config = dict(
    n_layer=16,
    d_model=160,
    n_head=5,
    n_kv_head=5,
    head_dim=64,
    d_mlp=512,
    vocab_size=604,
    activation='gelu',
    norm='layernorm',
    norm_place='pre',
    norm_eps=1e-05,
    positions='alibi',
    qk_norm=False,
    attn_scale=0.125,
    bias='all',
    tie_embeddings=True,
    parallel_block=False,
    init='normal',
    init_std_qkv=0.0441,
    init_std_o=0.00551,
    init_std_up=0.0441,
    init_std_down=0.00435,
    optimizer='muon',
    lr=0.00747,
    lr_mult_o=1.5,
    lr_mult_up=1.14,
    beta1=0.93,
    lr_head=0.00981,
    grad_clip=1.0,
    warmup_steps=200,
    schedule='wsd',
    decay_fraction=0.73,
    decay_shape='linear',
    final_lr_fraction=0.0,
    batch_tokens=[16384, 32768],
    seq_len=1024,
    doc_mask=True,
    train_tokens=255600000,
    steps=10734,
    dataset='wikipedia_en',
)
Each number is 200 + 20 x the weight over its row's rms, rounded and kept within 0 to 999. Layers, rows and columns count from 0. The size before them is the row's rms in percent of the matrix's.

# k: layer 10 attention key, 320x160, rms 0.179, rows 288-307, columns 0-79
# q: layer 10 attention query, 320x160, rms 0.188, rows 289-308, columns 0-79
k288,116,194,161,176,204,191,213,201,189,223,203,209,205,175,250,193,208,199,188,178,209,188,191,235,202,172,201,208,172,170,150,175,192,178,170,199,199,208,202,193,194,187,204,194,230,227,177,210,196,232,173,203,203,226,177,219,158,212,170,233,205,219,179,197,202,223,207,218,168,207,231,192,185,209,168,198,195,175,207,162,237
q289,107,195,191,210,217,209,191,187,184,195,176,217,189,183,170,179,215,194,191,195,205,188,176,225,175,198,222,208,197,225,181,178,188,225,206,240,211,163,219,190,223,176,187,181,195,219,184,184,218,167,203,170,212,189,192,214,223,168,205,197,159,192,224,223,193,178,166,203,220,206,211,213,228,218,195,232,196,205,188,201,187
k289,122,201,217,191,255,205,201,214,174,176,233,192,207,153,201,203,196,231,179,200,228,206,209,206,202,185,233,215,210,208,194,191,198,230,186,223,210,186,223,199,195,198,189,248,155,193,197,158,197,171,166,191,197,182,194,179,252,195,222,199,169,203,183,201,225,204,182,212,200,196,238,210,193,199,194,174,179,189,208,193,172
q290,105,195,228,149,165,178,188,209,229,231,205,240,203,188,196,213,211,161,220,213,207,208,201,182,231,215,211,220,186,183,210,212,180,202,195,197,221,180,210,232,219,167,181,220,185,188,202,234,166,187,204,185,161,212,200,203,218,160,177,182,218,206,169,226,194,163,188,232,195,206,213,168,188,206,173,197,198,189,213,187,155
k290,120,197,225,199,214,178,168,233,208,225,217,198,187,223,183,203,231,193,205,190,238,226,178,194,203,185,193,233,162,195,221,141,191,232,190,203,242,187,199,206,218,187,176,172,209,215,186,196,173,225,220,166,194,198,219,181,172,213,202,201,209,202,198,214,224,185,198,211,171,228,199,178,208,194,188,228,166,185,216,194,181
q291,100,208,194,225,214,222,177,223,215,199,169,207,226,189,202,226,193,172,179,194,197,213,181,193,181,205,186,194,203,209,176,202,207,200,187,227,206,173,214,180,211,200,203,196,175,192,236,178,226,205,169,210,236,202,199,213,201,228,208,200,232,188,203,178,165,208,197,215,178,225,166,178,187,157,168,202,231,215,198,183,197
k291,119,214,213,247,210,198,211,183,191,181,202,201,226,169,187,205,186,187,175,205,192,212,201,225,217,211,216,199,208,146,216,186,197,206,221,203,202,195,199,191,241,217,208,210,177,179,214,220,230,175,204,198,215,156,221,206,179,220,211,234,179,193,169,192,211,209,185,209,221,232,225,189,205,171,205,192,193,198,230,193,153
q292,103,213,194,199,222,225,177,174,230,174,212,202,215,257,189,168,206,186,186,199,198,200,206,211,175,192,163,213,198,213,191,177,191,202,225,200,219,244,213,182,222,235,192,183,202,188,215,190,184,171,159,212,183,192,187,236,182,213,235,214,209,200,207,218,171,200,169,208,179,210,224,180,216,209,191,207,200,191,254,204,191
k292,115,218,170,206,197,199,233,213,192,191,226,237,225,179,203,194,193,222,224,221,181,169,203,233,217,218,179,179,211,226,168,189,155,209,198,235,169,225,211,216,214,187,227,219,188,210,203,221,186,199,199,218,169,175,227,212,212,171,212,178,208,165,195,223,193,212,200,184,196,199,208,178,163,198,181,220,199,227,205,190,169
q293,112,190,205,219,202,184,167,199,161,177,193,176,201,190,206,177,204,206,187,196,211,200,206,256,185,213,173,206,219,222,192,237,184,217,174,197,216,204,193,219,152,211,199,195,188,194,196,196,171,191,223,219,214,193,183,191,199,177,180,187,193,181,194,190,139,234,228,209,215,250,224,184,216,182,184,198,179,199,212,190,216
k293,132,201,204,223,198,223,180,201,204,172,189,203,223,190,203,199,190,200,154,210,166,197,198,211,194,215,183,203,184,239,225,223,192,199,166,168,190,190,209,207,201,183,213,200,181,192,186,154,181,212,191,177,194,189,204,171,188,189,190,207,186,217,183,177,193,233,211,216,195,185,217,117,233,173,194,171,210,171,213,221,194
q294,114,172,197,221,196,203,212,200,200,173,193,217,224,192,229,173,193,173,191,187,186,241,196,204,200,205,177,196,204,193,218,199,196,185,167,243,233,185,220,178,175,198,178,199,166,219,175,191,189,244,194,189,183,199,199,198,168,186,218,258,179,182,171,223,219,240,223,210,227,171,198,225,218,217,182,229,192,192,195,223,197
k294,120,219,207,191,214,173,242,179,218,188,214,217,186,196,241,227,194,189,213,188,184,206,182,180,145,192,204,214,193,182,219,200,209,186,192,211,180,183,258,190,200,202,193,215,211,229,219,179,204,231,181,183,182,186,186,223,196,216,211,210,201,152,233,192,207,237,224,211,211,215,181,196,205,202,183,194,173,204,164,195,154
q295,108,210,188,208,187,182,219,204,196,205,193,199,207,216,231,242,202,179,205,204,199,216,142,187,187,232,207,172,233,204,237,212,183,214,190,233,225,202,225,193,200,180,192,178,201,198,205,198,186,221,212,192,205,202,218,214,223,163,186,154,190,221,206,203,217,167,195,212,226,176,233,192,222,200,164,156,183,200,198,214,239
k295,119,179,203,221,208,195,245,210,200,168,197,191,191,234,239,227,242,173,207,180,168,213,187,219,162,225,217,187,208,183,212,216,181,193,196,196,230,197,175,167,233,194,190,170,200,218,211,186,184,232,235,204,170,174,209,211,196,168,191,164,207,185,189,209,212,201,178,217,181,204,188,174,168,175,182,167,183,208,215,189,218
q296,106,192,227,178,187,226,205,188,224,209,194,235,201,238,183,218,179,185,205,167,190,196,176,181,219,226,180,167,212,196,221,219,241,214,232,240,212,191,199,211,235,205,163,210,198,224,192,153,189,186,203,211,209,190,191,179,182,199,178,218,195,198,190,163,173,197,228,192,207,204,208,193,185,193,189,200,169,199,193,186,192
k296,118,176,200,175,193,178,218,202,200,165,178,216,185,205,213,205,211,197,244,158,200,192,200,182,214,195,210,249,195,194,186,227,205,198,208,234,218,245,211,240,208,221,180,183,228,185,151,186,193,196,196,197,187,185,177,192,164,175,201,220,190,190,166,176,208,195,228,196,225,188,194,207,204,190,189,213,187,174,204,204,198
q297,103,175,185,167,220,200,229,233,181,170,183,237,201,178,210,201,193,185,155,166,224,191,191,203,234,230,186,216,241,207,178,232,153,192,217,185,197,205,220,212,191,180,192,223,184,201,205,197,178,178,184,207,190,189,190,191,212,243,210,215,198,219,198,205,206,186,185,220,212,205,197,211,183,189,217,201,196,153,229,250,202
k297,118,164,225,192,260,189,199,236,202,162,184,219,158,206,181,200,199,168,185,194,192,191,190,212,190,205,196,237,200,189,204,203,208,183,207,184,214,202,212,175,178,186,189,217,173,194,197,190,181,210,183,228,206,209,158,221,181,213,207,202,204,198,202,225,219,191,187,223,238,216,182,176,163,169,198,210,243,193,184,241,224
q298,107,221,218,231,178,213,202,210,191,215,219,194,198,172,178,198,187,187,201,197,210,216,195,221,239,236,200,166,194,189,190,204,179,195,196,192,184,191,190,193,228,190,187,159,205,179,205,163,185,188,174,174,214,193,196,216,199,197,219,190,149,183,226,196,241,216,198,214,191,219,227,194,228,199,207,186,215,228,173,194,226
k298,122,225,207,243,223,188,196,209,216,202,211,162,191,198,196,174,220,141,215,188,203,195,189,206,225,213,219,171,194,222,189,190,219,200,219,196,169,203,190,180,205,184,202,191,196,186,208,182,204,210,199,186,239,192,210,190,192,201,214,180,163,167,215,201,171,163,216,210,224,200,234,228,195,168,188,181,167,216,215,205,230
q299,108,203,194,168,213,173,165,204,173,209,212,210,231,208,184,191,197,212,203,163,228,197,220,233,156,220,175,225,157,193,226,182,215,210,218,181,196,174,163,184,235,188,199,177,197,173,174,169,166,216,214,208,176,196,218,210,177,204,201,200,184,182,191,223,233,216,195,186,227,212,214,183,203,209,214,174,204,192,195,201,212
k299,119,204,170,191,231,178,183,205,197,237,168,232,230,193,204,197,194,214,200,215,167,151,155,182,184,256,200,217,194,219,194,189,220,230,182,202,191,222,192,202,220,179,206,209,214,214,166,194,202,185,196,196,161,217,168,193,225,157,223,183,192,198,193,210,205,185,206,186,245,210,217,178,168,160,172,186,180,203,216,203,176
q300,108,218,194,204,198,204,199,204,226,189,179,245,221,178,170,236,195,215,160,193,269,180,210,204,170,163,163,166,205,195,209,213,179,182,197,215,241,203,193,205,172,211,183,193,217,178,206,204,200,183,235,171,172,193,242,202,214,170,215,202,201,217,202,200,217,176,240,204,185,207,205,206,162,208,185,237,194,217,216,196,169
k300,125,228,211,200,220,198,222,208,217,215,221,226,196,195,209,201,215,228,186,190,196,205,195,184,198,189,200,211,208,227,213,209,220,158,194,186,216,163,205,202,184,172,186,195,188,166,207,168,203,217,216,231,185,227,211,220,196,183,204,192,230,231,174,189,203,223,198,214,185,235,242,198,180,186,216,194,193,181,207,220,160
q301,103,180,191,246,180,168,195,212,181,223,221,207,207,164,185,206,199,216,176,190,162,199,190,211,231,179,188,208,232,207,190,187,211,254,216,209,194,165,156,195,227,231,255,179,181,210,201,196,225,189,213,188,170,193,197,222,177,184,182,180,234,189,188,155,192,217,191,186,188,182,222,188,189,184,221,205,217,230,212,232,182
k301,113,173,204,189,185,181,235,206,192,217,203,207,176,181,163,205,216,212,180,152,214,221,217,216,245,229,176,213,200,239,210,207,206,200,179,183,180,193,161,211,198,239,173,178,208,199,207,218,189,220,224,191,189,175,228,240,169,175,207,201,234,164,182,155,222,210,194,212,216,192,194,189,204,218,245,209,194,204,191,187,187
q302,111,195,203,199,189,227,208,162,225,201,229,216,220,191,192,189,188,227,234,238,221,229,173,204,199,205,192,220,255,213,175,184,217,204,197,160,195,182,211,214,231,168,191,211,154,152,203,196,196,170,197,220,210,214,215,228,166,212,156,180,206,213,229,181,218,196,210,211,181,199,203,214,214,219,175,192,217,225,171,228,199
k302,122,205,222,188,225,221,212,218,204,209,178,218,223,186,219,203,161,211,240,199,192,228,187,167,197,209,193,200,193,201,161,161,182,246,180,218,197,202,186,175,175,207,214,188,157,175,196,223,204,242,237,214,178,172,203,199,193,199,201,194,202,186,179,257,198,180,167,187,237,220,199,189,187,189,199,211,182,202,196,222,200
q303,109,150,187,234,224,218,215,177,213,209,232,247,209,199,225,195,186,214,149,181,212,213,200,178,197,181,220,228,192,212,161,201,186,190,214,192,186,195,217,216,201,215,209,190,212,192,176,216,209,198,224,200,197,198,213,192,193,193,197,200,195,172,185,184,190,208,220,253,187,211,229,172,196,188,179,215,208,210,200,177,207
k303,119,179,210,186,195,214,194,212,210,206,229,201,220,226,231,178,192,195,218,199,173,230,197,183,195,220,217,211,200,193,143,204,189,193,203,164,195,205,206,203,207,188,214,215,182,196,163,188,185,192,240,191,212,232,202,202,181,207,212,201,191,188,199,188,161,198,193,214,212,244,199,177,154,239,188,230,234,217,199,200,191
q304,108,223,188,173,223,195,193,192,197,193,207,171,207,183,179,218,171,240,192,213,182,205,231,193,227,216,231,199,180,215,183,212,231,211,201,199,219,207,200,192,215,170,235,208,210,209,197,247,184,203,191,190,181,212,243,170,192,177,171,184,223,184,195,182,207,201,204,220,173,160,181,188,196,213,167,196,213,202,241,176,208
k304,119,226,178,182,200,168,237,172,188,191,219,194,204,188,210,206,160,208,182,192,194,241,181,206,243,193,211,199,210,189,177,216,215,195,171,201,203,178,156,225,222,184,208,213,195,210,196,205,217,210,193,198,203,205,190,212,177,215,167,184,209,154,209,224,199,185,198,188,194,219,187,235,230,228,213,194,203,206,220,206,219
q305,112,207,187,214,197,173,212,193,204,185,209,209,191,201,215,205,211,208,204,166,216,214,222,140,212,211,199,176,171,207,197,213,190,185,186,194,233,215,201,195,193,202,197,182,207,196,186,187,176,176,226,219,172,189,170,213,195,191,234,171,228,193,210,207,235,187,186,181,197,216,183,221,236,177,180,214,222,209,183,186,176
k305,119,194,207,238,182,192,246,185,198,171,194,171,242,196,189,196,219,192,203,161,187,224,185,175,157,192,235,157,191,220,213,197,193,221,202,193,176,202,202,218,201,214,222,176,188,198,187,184,227,180,243,227,226,206,185,218,222,223,225,202,211,201,225,193,181,202,242,198,206,202,207,191,223,186,175,217,205,213,202,192,203
q306,105,223,210,167,176,205,210,223,212,214,217,198,178,179,207,207,177,198,221,185,191,182,193,204,169,201,187,203,240,200,183,188,197,209,189,193,199,185,163,201,191,204,206,190,243,193,195,226,205,222,215,216,185,173,192,186,234,161,231,221,201,190,210,172,192,184,241,221,175,178,178,223,221,195,236,144,222,155,192,183,195
k306,120,217,201,222,210,202,192,187,206,200,187,232,194,201,192,220,232,169,203,186,177,226,207,224,195,166,244,181,198,200,180,204,213,209,185,208,170,162,196,194,194,216,212,192,233,179,189,212,209,190,182,234,193,204,202,194,204,169,222,237,243,241,248,187,236,171,190,220,157,165,192,219,207,216,200,183,224,152,214,219,210
q307,109,192,217,187,203,215,212,195,168,230,215,214,231,187,191,195,172,183,222,219,225,233,196,188,218,181,183,176,185,191,218,190,177,217,200,200,191,201,193,188,213,211,213,186,209,181,200,209,192,213,212,160,214,192,210,197,211,203,172,177,166,229,220,211,155,199,205,162,211,227,196,200,176,194,189,194,269,227,192,183,209
k307,121,199,193,188,197,197,206,207,159,220,229,221,184,202,211,219,174,179,235,187,218,209,225,164,202,198,186,192,205,200,215,167,188,204,170,209,203,175,225,172,176,204,226,197,196,193,194,197,206,168,181,189,222,186,254,187,180,159,229,198,172,197,187,154,187,215,185,182,181,205,204,209,169,195,187,212,200,178,205,233,176
q308,112,201,184,135,211,197,185,215,179,190,225,235,193,205,203,180,195,206,200,189,160,195,203,181,186,208,211,209,213,190,202,215,166,232,195,204,194,190,218,155,183,218,173,237,176,203,213,185,228,184,213,184,208,207,189,221,156,187,233,185,170,217,205,178,215,175,207,225,170,207,170,197,194,212,235,191,248,239,190,186,205